config = dict(
    hidden_size=256,
    num_attention_heads=2,
    norm_eps=1e-05,
    positions='learned',
    qk_norm=False,
    parallel_block=False,
    extras=['capped logits'],
    init='normal',
    lr_mult_up=1.07,
    lr_head=0.0118,
    max_seq_len=384,
)
Each number is 128 + 32 x the weight over the matrix's rms, rounded and kept within 0 to 255. Layers, rows and columns count from 0.

# layer 5 MLP down (transposed), 2048x256, rms 0.0383, rows 1919-1971, columns 192-255
[[170 148 124 172 155 156 100 119 126 178 157 102 104 155 142 192 133 123 126 109 115  99  97 157 193 134  75 120  36 147 196 134 150 152 126 111 136 148 165 132 133 132 123 120 147 201 136  76 145 112 128  99 161 100 186 169 164  53 112 137 127  91 123 111]
 [145 137 150  89  50 140  83 163 119 165  98 151  72 115 152 160 119 110 118 122 132 104  92 106 160  72 105 173 165 156 162  93 137 124 115 122 148 141  95  98  72 194 193  61 141 139 153 113 115 137 117 107 166 105 119  74 176 102 143 155 151 129  91 131]
 [ 99 150 111 142 203 147 132 118  93 124 140 108 111  93  84  62 182 112  71  70 149 140 125  80  56 175 172  89 199 125 126 159 132 142  95 203 115 119 128  81 120 149 157 131 183 154 123 125 136 104 141 118 102 107 147 102 137  79 201 186 138  93 111 144]
 [164 162 120  59  94  95 154 115 171 116 138 140  91 137 137 123 124 111  86 185 144 168 163 175 184 124 111  89 142 160 145 111 122 125 163  85 143 111 122  87 110 154 107 119  94  92 128 126 129 165 120 149 148 146 132 145 130 120  82 137 122 129  65  35]
 [138 100 121 127 155 134 103 189 179  44  73 103 208 119 161 131 113  96  97 137 186 121 135 147 176 116 171 105 138 187 150 115 168 125 162 122 185 133 111 176  71 120 131 137 170 132  89  87 128 144 126 104  84 166 154  78 140 190 116  86 119 151  79 180]
 [104 128 138 139  76  77 155 164 141 104 134 167 138 144 163 117 113 110 131 145  96 162 122 107 164 170 122 153 168  85  95 105 138 123  85 154 123 125  84 170 123 128  90 126 132 102  89 165 111  92 152 139 105 135  99 118  90 191 118 168 119 141 136 125]
 [159 172 168 132 161 154 148 182 101 128  48 139 123  71  79 115 104 147 179  77 125 124  98 200 132 150 115 139 158 131 141  70  83 115 135  84  92 125 106 131 142 104 125 147 115 134 152  90 110 135 111 127 122 110 120 113  60 100 106 110 120 146 144 162]
 [ 81 117 152 164 157 200  65 159 195  72 128 209 118  75 138 103 141 111  87 150 102 136 115 105 167 112 149 108  55 165 118  78  90 131 126  77 134 124  96 112 125 133 157 101  88 135 134  99 144  98 116 183 154 145 222 112 148 118  97 140 121 115 152 142]
 [152 128 186 129  62  71 121 107 113 133 146 104 128 141 156 141 119  91 144 150 161 152 161 108 111 170 119 187 115 154 166 104 109 178 107 134 147 110 142 154 127 118  75 155 160  71 114 147 101  80 125 193  96 161 147 144 103  97 152 149 160 131 124 126]
 [ 68 116 162 107 163 122  70 154 108  53 122 100 139 148 120 198 129 128 110 130 167 114 136 127  95 149 104 162  75  92 116  61 155 161 122 171 124 128 136 128 151  88 145 210 159 107 151 126 112 102 105 162 174 143 120  58 114 147 155 113 121 129 119 114]
 [111  96 141 115 137 169 128  99 141  97 130 108 107 135 119 137 130 133  71 116 131 140 136 120 124 146 160  73 114 115 119 129 147 141 206 149 181 116 131 126  95  71  60 153 141 172 181 157 111  96 112 202 145 126 100 131  59 134 170 159 153 133 160  73]
 [145 135  88 146 124  69 143 136 142 114 145  74 104 161  78 112 136 101 103 175 114  70  82  95 129 112  89 163 134 106 136 188  86 121 226 151 172 138  59 136 128  95 138 125 164 138 138 109 131 132 168  62 148 140 124 157 134 119  53 192 203 109 115 165]
 [117 119 122 105 115 126 172 166 189  71  97 140  61  94 145 187 132 107 139  84 126 210 115 146 101  94 111 232 186 108 100  95 150 143  76 147  65 136 117 109 187 105 103 137 113 163 189 114 168  83 133 166 121 133 109 150  79 157  75  77 164 127 159  99]
 [ 93  93  93 156 130 140 182 139 117  62 103 162 109 165 117 122 129 132 199 123 138  87 128 155 165  94 134 123  93 148 132 108 120 113 133  86  65 114 157 115 147 153 138  89  89 106 178  84 168 138 140 128 137 145 109 112 187 130 136 110 144 158  82 145]
 [147 154 117  95 112 125 132 123  79 135 155 142 116 100 109 119 100  92 125 128 110 154  77 117  65 179 114 145 125 158  90 165 106  35 181 169  90 171 222 178 127 158 129  86 153 151 166 124 123  49  81 161 128 162 133  76 128  64  97 162  81 106  94  96]
 [125 166 167 105 147 114 172  86 116  92 189 202 166 106 144 135 145 144 143  79 166 169 120 154  92 124 135 113 100  97  97 110  87 122 108 110 147  93 125 111 107 153 151 120  98  92 113 120 107 143 145 182  65 124 103 119 162 145  73 214 113 121 155 130]
 [127 159  89 120 108 133 122 128 138 127 136 164  96 110 134 157 144  95 123  88 172 117 133 133 162 152 164 149 170 104 132 140  59 109 121 123 147  84 102  58 134 207 123  48 141 154 117  90 153 147 136 137 156 110 128  61 120 122 103 136  92 138 206 163]
 [156 124 135 127 159 146 120 194 128  81 180 128  96 127 111 110 114 103  83 182 126 114 132 158  86  91 138 138  95 112 117 107 124 142 133 102 174 170 129 130 126 142 138 134 149 162 110 143 155 172 110 103 128 112 101 146 189 104 124 130  87 141 148  84]
 [154 144 127  90 159 107 114  82 164  84 123 143  96 148 123 153 169  99 144 158  78 156 164 106 199 128 123 126  77 171 180  97 133 113 123 123 132 135 108 109  85 106  91 157 124 195 158 151  98 153 144 191 114 125 141 114 168  90 158 101 130 156 155 117]
 [167  69 144 115  81 119 157 100  77 115 112 155  66 116 109  46  35 102 116 146  93  92 167 128 151 133 192 160  73 128 196 188 142 131 107 114 169 164 112 168 104 125 145  46 154 136 200  34 150  40 136  91 119 140 161 106 111 132 184 157  90 108 136 150]
 [154  80 143 107 146 105  95 148  98 131  94 132 125 151 143 142 141 139 162 135 134 145 177 102 139  75 109 157  66 151 121 188 134 121 134 146 104 111 132 140  97 120  75 135 154 144 128 156 118  98 128  88 124 156 144 160 126 125 128 129 106 144 123 129]
 [123 160  91 145 125 146  89 107  76 109 183  75  88 170 159 144  95 121 140  91 126 126 114 131 152 121 113 186 151  91 149 167 142 149 106 137 119 109 142 115 192  78  81 136 142 113 122 164  80  86  93 101 179  89 145 144 137 117 131  84 127 106 119 135]
 [137 148 152 106  73 111 124  99  68 103 109 152 112 179 103 166 125 101 126 164  84 142 110 144 164 125 124 144 146 148 143 124 101 116 147 155  98 129 144 148 169 143 130 113  97 137 175 112 158  88 159 132  79 101  46 129 103 121 111 189 137 149 185 200]
 [125 116 133 149 110 131 113 162 137 134  94 119 139 113 125 140 214 194 130 136 120  92 120 122 136 110 111 129  56 118  82 128 126 152 162  99 140 127 125 142 119 111 201 130  82 117 144  69 116 130  77 135 175 125 134 148 129 136 161 111 176 111 168 152]
 [141 134 112 192 144 158  87 100 127 151  84 119 139 157 112 171 153 171 147 167 120 103 132  65 108 101 145 130 134 147  88 141 179 157 135 137 173 157  97 170 128 115 146  94 145 120 142 122 127  82 227 147  53 178 111 179 149 116 176 145 151 179 136 143]
 [196  68 149  87 165 176 152 171  49  88 141 123 131 143 104 108 129 138 137 132 140 132 156  82 134 199 133  73 138  88 113  84 121 163 145 133  97 129 143 162 116 146 152  90 121 146 118 116 100  42 118 112 154  85 129 114  93 145 135  91 128  96 160 102]
 [121 127 150 104 184 121  93 129 145  89 175 147  71  62 168 119 117 119 100 145  82 114 128 128 147 153 101 123 106 113  80 145 139 156 167 148 136 124 149 216 120 103 158 102 122 166 138 109 131  96 144 135 127 137 127 141 191 139 182 117 133 137 136  94]
 [175  60 147 153 127 152  82 104  94  99 126 204  78  73 116 117 147 114 162 148 107 161 114 127 134  55  85  88 155 103 136 125 125  77 127 136 105 104 115 131 158  84   8 101 148 137 137 131  89 139  97 133 121 102 129 117 136 119 123 152 110 146 137 127]
 [186 106  97 170 126 148 122  76  98 119 127   6 184 154 143 143 154 129 177 143  73  77 173 177 161 140  95  66  73 200 123 180 109  94 111  74 131 167 188 112 105 131 147 148 133 165 118  82 175 138  52 111 140 114 101  69 111 105 104 111 128  94 133 143]
 [161 141 126 123 131 148  99 165  94 121 102 155 151 183  98  94 141 212 136  77 124 113 149 140 167  91 103  88  96 127 141 183 154 154 170 124 171 109 138 180 153 173  86 105  92 112 137 135 110  76 139 154 132 118  97  95 174 139 135  90 126 118 112  98]
 [103  76  93 181 128 168 152 112 139 159 113  68 128  65 142 141 134 149 120 166  99 147 115 152 148 125 135 148 144  50 150 114 115 129  84 146 207 111  93  84 115 117 121  92  44 215 168 150 147 107 165  93 131 140 138  94 146 131 111 120  64 193 151 119]
 [147 159 130 111 133 108 143 124 160 168 147 133  94 146 199 186 145 133 137 164  92 154 158 127 134  34 191 114 205  97 140  78  97 100  74 132 152 140 135 181 169 105 143 121 137  98 155 162 102 116 144 179 142 168 145 161 194 120 125 152  87  82 102  86]
 [140 150 168 143 127 141 122 181 103  79 139 143 110 186 122 138  92 124 188  99 122 134  95 165 133 153  74 110 119 189  92 108 125  94 140 175 172 142 108 121 198  96 121 116 106 131 147 109 148 140  55 147 141 125  77 123 109 121 118  91 164  79 159 172]
 [166 133  86 140 129 137  93  79 102 115 133 112 126 171  71 145 179 151 126 129  95 122 124  86 130  46 147 107 113 232 137  70 132  85 121 120 134 144  80 113 114  67 108 131 155 126 138  70  78 148  97 100 119 106 143 117  90 174  88 159 166 134 155 106]
 [123 147 105 122 130 116 147 118 138  67 151 108 107 106 131 126 223 110 107 115  86 177 143  81  94 168 107  34 105 118 139 168  60  75 125 121 140 141 111 140 107 129 145 107 146  98 175 131 125 102 131 147  98 121 137 114 126 141  76 120 189 104 111 147]
 [112 173 222 118 122 176 148 113 162 113 110  62  91 142 140 140 167 124 105 159 144 174 141 150 103  87 101 159 142 161 140  93 132 117 162 132  49 117  99 153 114 154  85 117 134 157 166  96 116 175 121  85 109  90 119 104 112 141 111 123 107 147 131 161]
 [183 182 109 165 153 122 104  74 134 133 102 111 123 100 128 148 100 148 114 130 112 119  57 170 152 105 106 114 116  94  94 138 135 105 102 125 159 188 181 159 159 241  94 100 172 150 139 137 116  88  83 113 143 104 176 134 124 196 158  62 113 174 147 106]
 [155 112  98 132 115 133 173 112 126 176 109 124 126 127 124  94  79 131 148 177 122 114 143 151 186 142 192 136 129 131 103  73  80  96 150 106 141 153 137 185 160  83 106  80 127 109 103  71 104 100 166 201 118 116 151 136 128  61 175 108 178 184  98 144]
 [146 159 125 118 134 143 101 117 127 161 138 123 126 107  99 102  70  92 125 145  99 157 155 170 154  90 137 141 116 101 115 121  94 194 124 160  74 178 171 126 126 101 210 164 150 192 150 178 140 136 115 105 134 129 151 114 147 144 126 161 113 126 170 142]
 [126 115 117 157 110 116 172 145 120 120  85 119 124 114 122 149 144  73 208 115 116 159  62 134  79 119 151 115 111 129 105 139 138  81 150 132 131  39 133  82 146 117 119 126 103  81 185 184 153 137 110 125 141  86  61 108 103 218 114 158 175  92 133 130]
 [167 206 140 155 184 113 129 124 131 146 119 104 122 161 143 140 110  94 113 167  68 111 142  86 125 132  92 168 151  95 161  84 121 159  79  91 138 145  70  96  96 113 123 106 129 202 127 166 126 149 146 122 122 132 120 157 118 104 167 167 123 142  76 153]
 [127 110 116 130 104 165 150 123 114 146  79 109 120 161 180  88  69 106 149 126 160 144 151 130 123 121 110 122 113 134 119 115 120 111  81 183 128  77 103 142 141 189 123 133 145 158 116 129  99 136  71 122 138 103  84 164  99 126 134 159 128 131  70 105]
 [ 74 139 112 112 142 137 112  80 182  96 136 101 138 176 203 115 136 121 148 158  81 134 147 180 131  78 123 142 146 127 150 187 103 133 104 112 151 133 123 124 135 143 112 127  85  96 144  83 143  74 151 163  88 105  96 122 158 128 144 142 161 135  90 156]
 [ 64 166  92 156 191  68  72 108 141 102 133 130  62  93 129 148 113 119  72 142  94 185 120 123 130 118  63 150 156 107 148 119 101 208 204 131 121  97 131 119 111 100  99 154 131 152  53 138  98 162 146 133 163 137 114 122 179 125 135 153 105 118 146 183]
 [119 170 167  68 135 162 119 123 190 129 167 141 174 122 205 107 158 136 132  89  88 110 136 146 158 134 172 108  90 166 109 131 168 149 137 122 108 113 135 146 128 114 132  82 100 128 122 159 104 135 133 139 156 155 151 110 103 107 140  68 113 112 156  65]
 [146 130 120  73 181 127  93 165 118 112 122 175 102  95 111 182 126 148  84  79 113  90 155 124 174 169 144 147 132 171  91 108 114 107  77 119  90 189  87 105 152 126 110 110 131 111 196 143 137  83 140 136  68 148 133 103 125 103 156 165 160  95 138 110]
 [123 146 138  59 100  97 107 109 119  42 122 163 112 129  73 126 142 221 103 105 112 175 177 139 135 128 102 142 113 136 151 146 136 115 147 178  87 132  54 125 179 144 189 134 144  71  88  77 139  65 146 151 145 141 108 174 152 200 184 100 127 138  68 142]
 [122 116 139 165  93  97 144 157  87 157 125 141  97 117 119 141 113 141 108  69 163 151 144  83 114 135 132 128  96 132 152 155 135 129 107 137 176 160 133  87  93 109 122 152 141 148 100 164 158 128 131 125 141 117  87 137 157 106 150  35 168 166 206 140]
 [131 130 104 136 173 107 142  69 100 104 104 150 167 133 136  77 150 136 106 100 108 122  84 151 125 125 114 105 143 128 137 164 192  75 179 140 166  85 147  94  89 106 117 106  90 129 154  83 136 132 116 120 108 158  98  84 129 139  45 122 129 100 129 216]
 [119 186 144  75 195 102 164  83 109  87  92 136  90 112 176 101 155 127  74 103 143 106 175  94 165 147 115 144 133  85 115 155 126 146 109 133  72 133  83 126  91  74 130 117 203  91 102  37 125  11 124 112 140 153  97 201 152 125 181 125 107 148 221 129]
 [117 140 158 162 150 130 138  87 128 155 119  92  91 111 155 121 177 159 158 164 137 154 122 115 177 117 111 164 134 167 112 148   0 142 130 200 160 124  87 120 136 124 152 141 109 127 183  98 146  88 106 127 145 117 136 154 153 110 162 109 141 112 115 138]
 [115 149  98 154 122 103 168 126 135  82 163  77 127 161 140  90 114 199  95 125 165 103 121 131 144 158 169 109 134  87 117 123 113 101 173 182 105 125 142 112  88 160 160 186 118 116 177 163 113 148 124 122 146 104  90 129  85  84 219 128 163 142 130 104]
 [125 128 148 151 146 148 169 152 141 115 112  99 131 139 127 122 118  65  86 107  98 148 107 147 135  73 108 135 130  83 136 119 142 140 127  81 125 145 147  72 107 157 172 132 106 122 131 158 171 144 136 130 102 136 131 160 107 141  97 121 157 118 163 170]]
# layer 5 MLP up, 2048x256, rms 0.0441, rows 1920-1971, columns 192-255
[[149 142  66 112 136 173 132 112 169 150 128 128 117  97 169 145  86  25 131 124  56 181 195 147 215 158 213 148 142 166 127 197 143 184  86 180 145 126 121 151 176 130  68 179 129  96  89 124 110 117 185 103 129 151 196 171 135 145 175 148  93 176 141 117]
 [133 128 111 138  45  85 142  90 240 114 100 133 194 149 140 184 169 117 128 121 110 129 130 180 144  67 137 175 105 148 218 137 160 143  78 121 160 149 134 129  76 131 128 155 139  39 109 127 142  88 112 108 129 139 101  99  52 156 118 153 102 167  77 167]
 [ 94  80 122 111  84 166 112 151 130 150 143  86 117 110 161 149 103 141 161  87 128 124 101  74  96 108  77 142  72 126 169 107 132 105 138 134 127 164 114 130 133 147 141 134 154 151  94 113 138 113 159 118 133 175 126 116  86 150 162 127 179 101 101 146]
 [121 132  98 106 159 104 111 100 177 144 148 125 150  60 160 145 152 127 120 159 162 190 164 147 116 159 129 152 133 155 135 185 232 122 109 138 126 108 166 160  19  72 129 124 126 162 146 144 178 126 160  93 153 118 151 143 175 144  99  99 131 110 108 111]
 [142  85  99 142  73 124 143 174 114  97 160 129 132  98 153 148 149  83  76 124 142 141 108 140 163  57 167 100 135 159 127  82 117 107 105 134 138 150  59 126 114 156 169 158 156 154  85  91 131 123 143 153 129 116 159 144 120 132 141 117 120 139 146 102]
 [136 106 144 160  81 152 137 142 165 141 133 150 115  61 195 108 203 111  51 144 119  87 149 104 101 139 127 101 167 119 117 145 105 133  86  82 122 129 161 154 152 119  97 115 112 126 123 157 150  81 172  90 121 137 115 225 107 117 150 135  91 127 130 165]
 [152 114 127 101 147 111  73 133  92  91 121 189 140  89 170 129 116  99 130 102 104 161 135  70 118 134 153 136 107 138  85 157 140 156 140 161 133 112  95 117 119 173 176 123  49 172 187 165 160 161 173 135 153 152 151 123 162 132 131 142  91  66 126 113]
 [118 116 111  95 112 128 156 169  93 101 158 127 126  35 141 154 196 132 148 131 168 112 141 159 139 113  87 126 125 119 163 100 143 120 114 110 109  60  85 167 105 155 100  97 170 111 107 148 136 133 118 145 197 145 128 131 152 138 107 107 122 177 119  77]
 [102 160 108 132 135 123 128 103 113 143  95 102 175 128 122  77 161 132  32 126 118 125 130 139 166 150 176 113  89 118 133 201  67  96 146 139 164 158 134 153  87  91 128  87  55 155 189  84 156 137 159 161 174  89  70 154 140 158 164 154 139 173 170 137]
 [169 115 137 133 158 197  80  93 112 154 136 165 217 132 117 138 162 119 147 120  62 190 118 131 176  88 171 116 131 173 124  83  97 139 123 119  80 130 154 185 156  51 163 117 133 121 116 129 137 158 138  54 117 108 163 136 136 152 100  94 123 172 115 153]
 [161  93 151 121 112 160 168 145 130 202 129 137 105 141 118 121 155 139  66 137 155 123 175 133 135 108 160  71   0 138 163 100 132 123 146 105 119 131 119 105 136 114 162  88 113  78 165 129 157 176 121 118 169 159 159  60 129 141 123 136 135 133 125 116]
 [169 156  88 173 156 100  83 121 126 179 161 100 199 123 103 101 119 121  62 161 169 171 189 109 150 129 129  38 157 114 182 127 111 137 144 180 158  81 120  89  78  46  91 152 143 177 144 121 108 159 160 137 128  99 156 170 142 121 202 126 128 111 151 192]
 [157 162  85 139 161 119 147 142 139 173 141 125 125 144 116 146  59 125 105 109 178 122 112 160 155 111 147 139 142 140 113 133 136 151 113 164 144 112  83 125  82 183  68 121 128 130 188 137 183 173 205 126 169 101 168 125 117 177 131 105 151  64  85 122]
 [ 97 133 113 118 166  70 106 101 158 119 112 107 142  88 140 121 142 184 113  75 162 132 136 179 200 117 140  96 150 115 152 128 101  76 107 159 131 186 110 142 128 127 163 106 176  65 114 106 120 101  69  99 118 138 124 128 110  76 109 161  74 149 170  97]
 [142 167 126 171  90 159 102 117 157 142  80  92 129 108 131 134 141 179 114 147 184 138 151  72 179 162 137 106 120 139 112 144 246 146 129 123 107 117 121 163 143 104 133 141 132 115 196 168 199 147 127 154 115 135 140  97 146 112  92 126 103 161  75 137]
 [ 91 173  87 126  87 168 144  82 113 164 116 198 178 107 156  92 129 123 113 127 130 190 154 104 107 102 122 131 140 141 137 130 130 122 144  98 103 196 144 156 123 131 112 213  60 162  60 141 171 142 127 142 139 123 140 136 103 156  97  94 114  86 136 123]
 [ 83 136 122 117 160 160 155 143 145 139  96 113 138  85 146 136 161 128 127 103 171 130 101 174 151 146 159 144  81 151 205 132 138 184  92 131 120  98 101 148 114 141 161 168 148  61  96 152 152 112 175 163 104 133 117 159  71  95  95 134 127 183 105  98]
 [122  92 107 193  73 178 166 137 125 134 137 189 156 145  90 168 122 151 188  63 150  96 151 120 147  95 123 101 122 139 132 185 129 110 140 178 120  87 138 184 172 109 112 174 137 138  77 118 120 133 104 174 217 207 132 144 108 110 154 126 131 149 156 100]
 [109 105  80 170 118 127  93  90 190 145 118  86 139 147 113 182 187 160 118 133 215 124  78 125 123  98 133  84 140 104 152  73 101  92  85  93  70 132 139 122 105 104 120 190 101  28 121 126 105 148 159 138 207  90  76 113 129 148 164 111 166 212 177  71]
 [112 125 157 135 146 143 166 124 131 126 140 162  82 166 155 135 119 147 146 172 149 153 140 182 137 110 114 148 134 122 129  14 158  88  90 109  90 102 145 123 125 131 155 172 133  95 123 106 117 124 138 162 154 112 110  79  98 122 141 150  63  47 173 163]
 [132 127 104 131 161 101 153 117 119  67 165 124 148  82 153 212 132 136 138  95 162 125 129 105 108 128 108 132 147 136 132 119 107 115 129 162 193  83 138 177 122 118  89  44 175 119 183  49 195 160 143 152 143 138  87  36 129 109 103 140 134 122  86 126]
 [140 118 160 154 181  93 100 119 176 111 238  92 108  40  96 140 104 175  80 140 172 126 106 176  67 102 133 100 152 149 151 147 151 106  73 136 129 118 100  64 111 108 139 105 148 110 127 130 123 122 131  95 188 129 146 108 123 146  95 134 123 142  89 109]
 [165  98 139  74 140 107 157 154 113 205 130  89 118 126 181 142 166 109  63 174 121 136 145 116  82 160 129 118 118 121 144 147 168 122  85 185 152  48  62 115 142 151  70 159 147 150 179 145 186  91 181  98 109 106 190 104 126 100 106 146 111 116 140 126]
 [188 118 136  63  67 109 125 137 149 114 153 180 101 108 147 147 102  66  95  41 158 171 220 107 100 100 100 138 124  35  77 183 120 180 132 189 141 109 123 114 115 121 116 165 132 106 117  70 135 115 117 118 164 149  84  68 113 100 122 110  83 127  89 116]
 [145 132  47 149 148 163 131 110 168 148 102 131 143 107 128 165 121 171 121 131 179 158 104 151 184 132 137 171  74 104 191 123 188 104 102 172  71 149 131 101 156 141 115 136 143  74 177 154 117 155 109 117 117 144 201 105 110 146 120 114 130 139 145 159]
 [118 152  78 167 118  63 111 108 104 107 134 179 176 104 132 115 161 118  61 104 125 118  90 135 128 100 115 159 150 119 167  86 143 157  97 206 122 157  97  67  83 185 125 142 148 162 137 150 182 130 128 140 101 161 107 165 139 167  74  72 123 110 134 122]
 [ 77 104  46 140 174  86 142 116 109 164 100 115 151 100 144 156  91 111 124  79 120 164 141  78 144 106 128 160 120  71 176  83 136 141 159 169 130  79  87 142 146 117 175 136 199 118 153 101 152 128 167 128  66 107 125 125 146 166 155 121 134 131  92 138]
 [111 146 138 193 147 121  85 128 147  97 103 178 135 141 185 146 171  94  98  62 128  89 160 134 140 142 138 164 134 158  81 155  98 143 193 154 127 151 113 116 112 121 130  46 118 124 168  96 149  96 161  75 134 198 129  95 102 143  94 122  45 141 142 126]
 [147 113 181 127  93 131 131 154  82 123 100  78 111 104 145  92  97 119 112 109 119 146 147 127 217 140 179  85 145 148 122 114 105 190 122 182 166 120 101 134 120 157  32 177 166 113 107 147 244 169 168  88 177 194 103  72 107 150 138  83 117 138 140 212]
 [ 85 197 171 138  68 137 109 130 164  77 129  62 121 110 134  96 139 150 136 115 146 132 162 145 152 107 143 143 138 149 161 122 139 123 160 127 113 105 132 155  62 152  89 128 235  88 156 188 165  59 109 159 131 112 136 166 111 114 135 143 153  92 123 130]
 [ 83  79 152 156  91 113 127 111 103  96 136 156 148  86 152 124 119 113 127 127  85 145  73 156 115 181 165 156 157 128 123 132 148 125 113 123 104  97 140 108 137 191 172  94 105 124  83  66 204 135 125 122 127 118 136 115  97 151 160  94 109 174 191 206]
 [143 156 129 150 181  57 126 107 190 164 125 134 125 125 135 111 104 151  53 123 171 129  95 134 162  42 145 128 138 106 180 120 148 138 136 157 131  93 102 120  62 141 102 117 160 167  79 144 117 155 174 111 112 131 136 118 127 132 184 155 127  78 106 139]
 [129 124 109 115 141  66 164 105 135 194 120 128 138 125 132 162 167 146  99 112 171 143 160  62 149 191 156  79 103  68 166 128 152 116 160 106 135 117 155 103  76  91 166 123 125 139 114 234 112 140 173 152 142 147 130 156 167 114  85  96 109 168 110  83]
 [ 77 150 120 139 142 186 100 145 111 121 100 116 139 139 178 148  90 115 161 127 100 147 117 156  94 123 174 199 180 190 168  93 140 164 108 133 200 139 125 113 106 111 143 119 124 105 105  88 178 177 150 123 153 149 128  81 132  97 129 133 148  94 127 119]
 [121  87 107  68 114  61 107 122 164 110 133 138 194 122 121 139 141 131  88 126 175 145  62 152 108 106 141 109 150  89 133  80 136  93 142  89 131 160 170 144 166 175 129 120 144 139 104 148 150 114 155 119 158 142 105 138 143 111  85 125  88  62 147 104]
 [ 94 155 113  91 148 122 116 148 137 142 109 126 156 117 178 216 141 140 170  99 213 142  92 179 147 184 185 133 143  82 124 129 118  90  69 176 176 144 104 111 141 188 145 146 119 114 121 120 148 102 123 156 152 142 154 111  97  87 124 177 179 136 119  93]
 [117 116 104  70 130 110 102  64 101 167 112 117 138 108 139 121 202 158  85 103 122 169 107 120 175 115 133 113  64 124 155 184 108 171 101 127 147 162  52 118 122 139 109 176 122 149 145 161 135 118 129 102 138 149 140 105 103 158  72 151 150 136 114 112]
 [ 89 168 142 116  97 157 132 109 144 126  66  99 108 111 178 132 128 162 133  64 128 140 121 129 125  98 200 145 125 174 166 118  87 127  89 151 157  94 131 166  73 111 126  64 102 114 106 130 135 133 192  91 117 126 113 121 129 144 154 101 183 125 168 120]
 [169 170 145 122 149  95 106 102 159 168 111 123 118  92 179 152  84 134  95 127 176 121 125 163 170  95 140 155 132  94 153 130 149 123 148 197 122 131  89 147  24 156 121 159 146 152 126 146 141 130 116 110 144 148 155 146 165 101 178 156 147  85  80 118]
 [ 99 129 114 108 126 107  62 150 192 117 106 153 119 176 138 148 194 105 120 132 152 160 133 187 122  75 161 159 110 155 135 142 131 142 175 158 147 118 118 159  83  79 133 105  95 132  96  96 127 107 129  96 177 125  95 182  86 143  70 127 112 170 157 103]
 [111 160 128 158 124 108 118  90 148 113 133 198 167 140 115 154 159 127 116 143  85 119 151 127 102 116 119 132 109 122 102 124 139 140 170  62  89 122  75 143  77 117 140 101 157 120 153 122 119 123 190 170 165 119 145 131 130 196  82  91  89 125 162 155]
 [159 130 180 174 101 105 152  86 117 146  95 154 222 135 149 119 145 101 114  91 106 104  76  83 168 129 144 111 150 109 139  96 155 143  79 160 112  88 157 145 179 178  78 160 124 129 116  71 102 111 140 128 120 162 109 147  74 145 141 132 161 147 131 136]
 [154 142 135 134 118 147 126 164  92  90 187  94 142 147 101 135 147 155  84  98 189 144 183 128 125 151 160 113 131 116 153 141 134 140 148 120 145 119   0 165 123  95 136 192 131 179 142 113 103 199 132 181 151 143  38  99 116 183  66 118 175  94 187 143]
 [136 111 101 191 128 168 114  91  88  99 117 133 106 130 117 151 128  85 133 103 192 124  86 100 103  73 121 152  94  63 224 122  88 134 118  87 151 147 101 114 128 127 137 137 135  82 156  80 140 145 182 140 118 155  42 152 151 126 116 107 114 124 125 133]
 [125 121 138 179  68 133  99  95 125 112 179 115 154 101 168 109 178 129 152 108 105 247 109 106 107  72 138 107 140 114 120 147 155 105 157  90 143 140 123 142 122 156  80 129 131 128  71 122 125 123 121 145 157 111 142 131 128 144 166 170 109 141 127 137]
 [134 143 178 135 106 114 113 117 147 153 121 128 120  74 152 179 144 121 123 115 114 191 150 130 159 116 139 133 142  95 121  89 191 195 161 166 168 199 167 144  89 175 187  78 212  69 131 146 117 127  98  34 127 134  69  95  94  95 113 160 102 154  72 130]
 [168  93 127 134 105 188 155 175 185 115 190 162  97 168 112 152 152 148 157 109  91 141 170 116 130  92 124 108 140 150 143 121 120 135 149 107 174 139 155 112 127  91 116  95  71  92 111 138 103 100 133 164 135 149 107 140 141 202  90 137 116 133  86  75]
 [162 122 161 144 145 117 126 200 186 119 135 178 140 132 144 217 194 124 117 130 130 149 134 124 133 175 133  89 133 122 142 143 137 119 124 138  82 114 120 141  97  98  92 135 118 141 125 125 149 178 185 107 153  81 143 152 123  69 110 127 124 170 142  88]
 [143  83  64 139 176 149 153 156 137 124 177 207 116 119 114 134 182 172 126 126 131 166 115 148 190  81 184  99 173 173 185 140 105 120 153 146 176 104  76 192 158 175  83 109  28  94  91 143 120  94 121 166 192 124 144  67 115 113  88 151 110 133 108 164]
 [ 97 129 128 155 139 116 155 162 161 139 138 145 201 143  87 156  70 132 131 174 162  79 124 175 142 126 135 112 135 120 146 176 183 159  51 131 168 121 101 111 102 123 117 122 112  96 120 103 104 143 102  90 162 125 139 157 104 174 182 204 125 157  64 128]
 [126 166 127 156 121  94  84 134 163 197 150 143  94  95 134 124 138 121 117 160 146 129 116  75 161 126 151 158 104 165 111 181 107 105  65 172 130 166 114 141 140 119 144 149 128  92 157 119 186  87 110 129 123 156  97 138 106 119 134 124  81  78 123 145]
 [ 69 145  73 160  91 181 140 115 138 116 140 157 193 135 103 145 104  91 142 109 131 141 165 172  92 134 140 106 103 142 117  71 121 114 142 138 122 176 126 103 113  62 122 140  53 117 150 159 175 103 182 132 143 189 111  87 107 135 104 134 166 153 142 181]]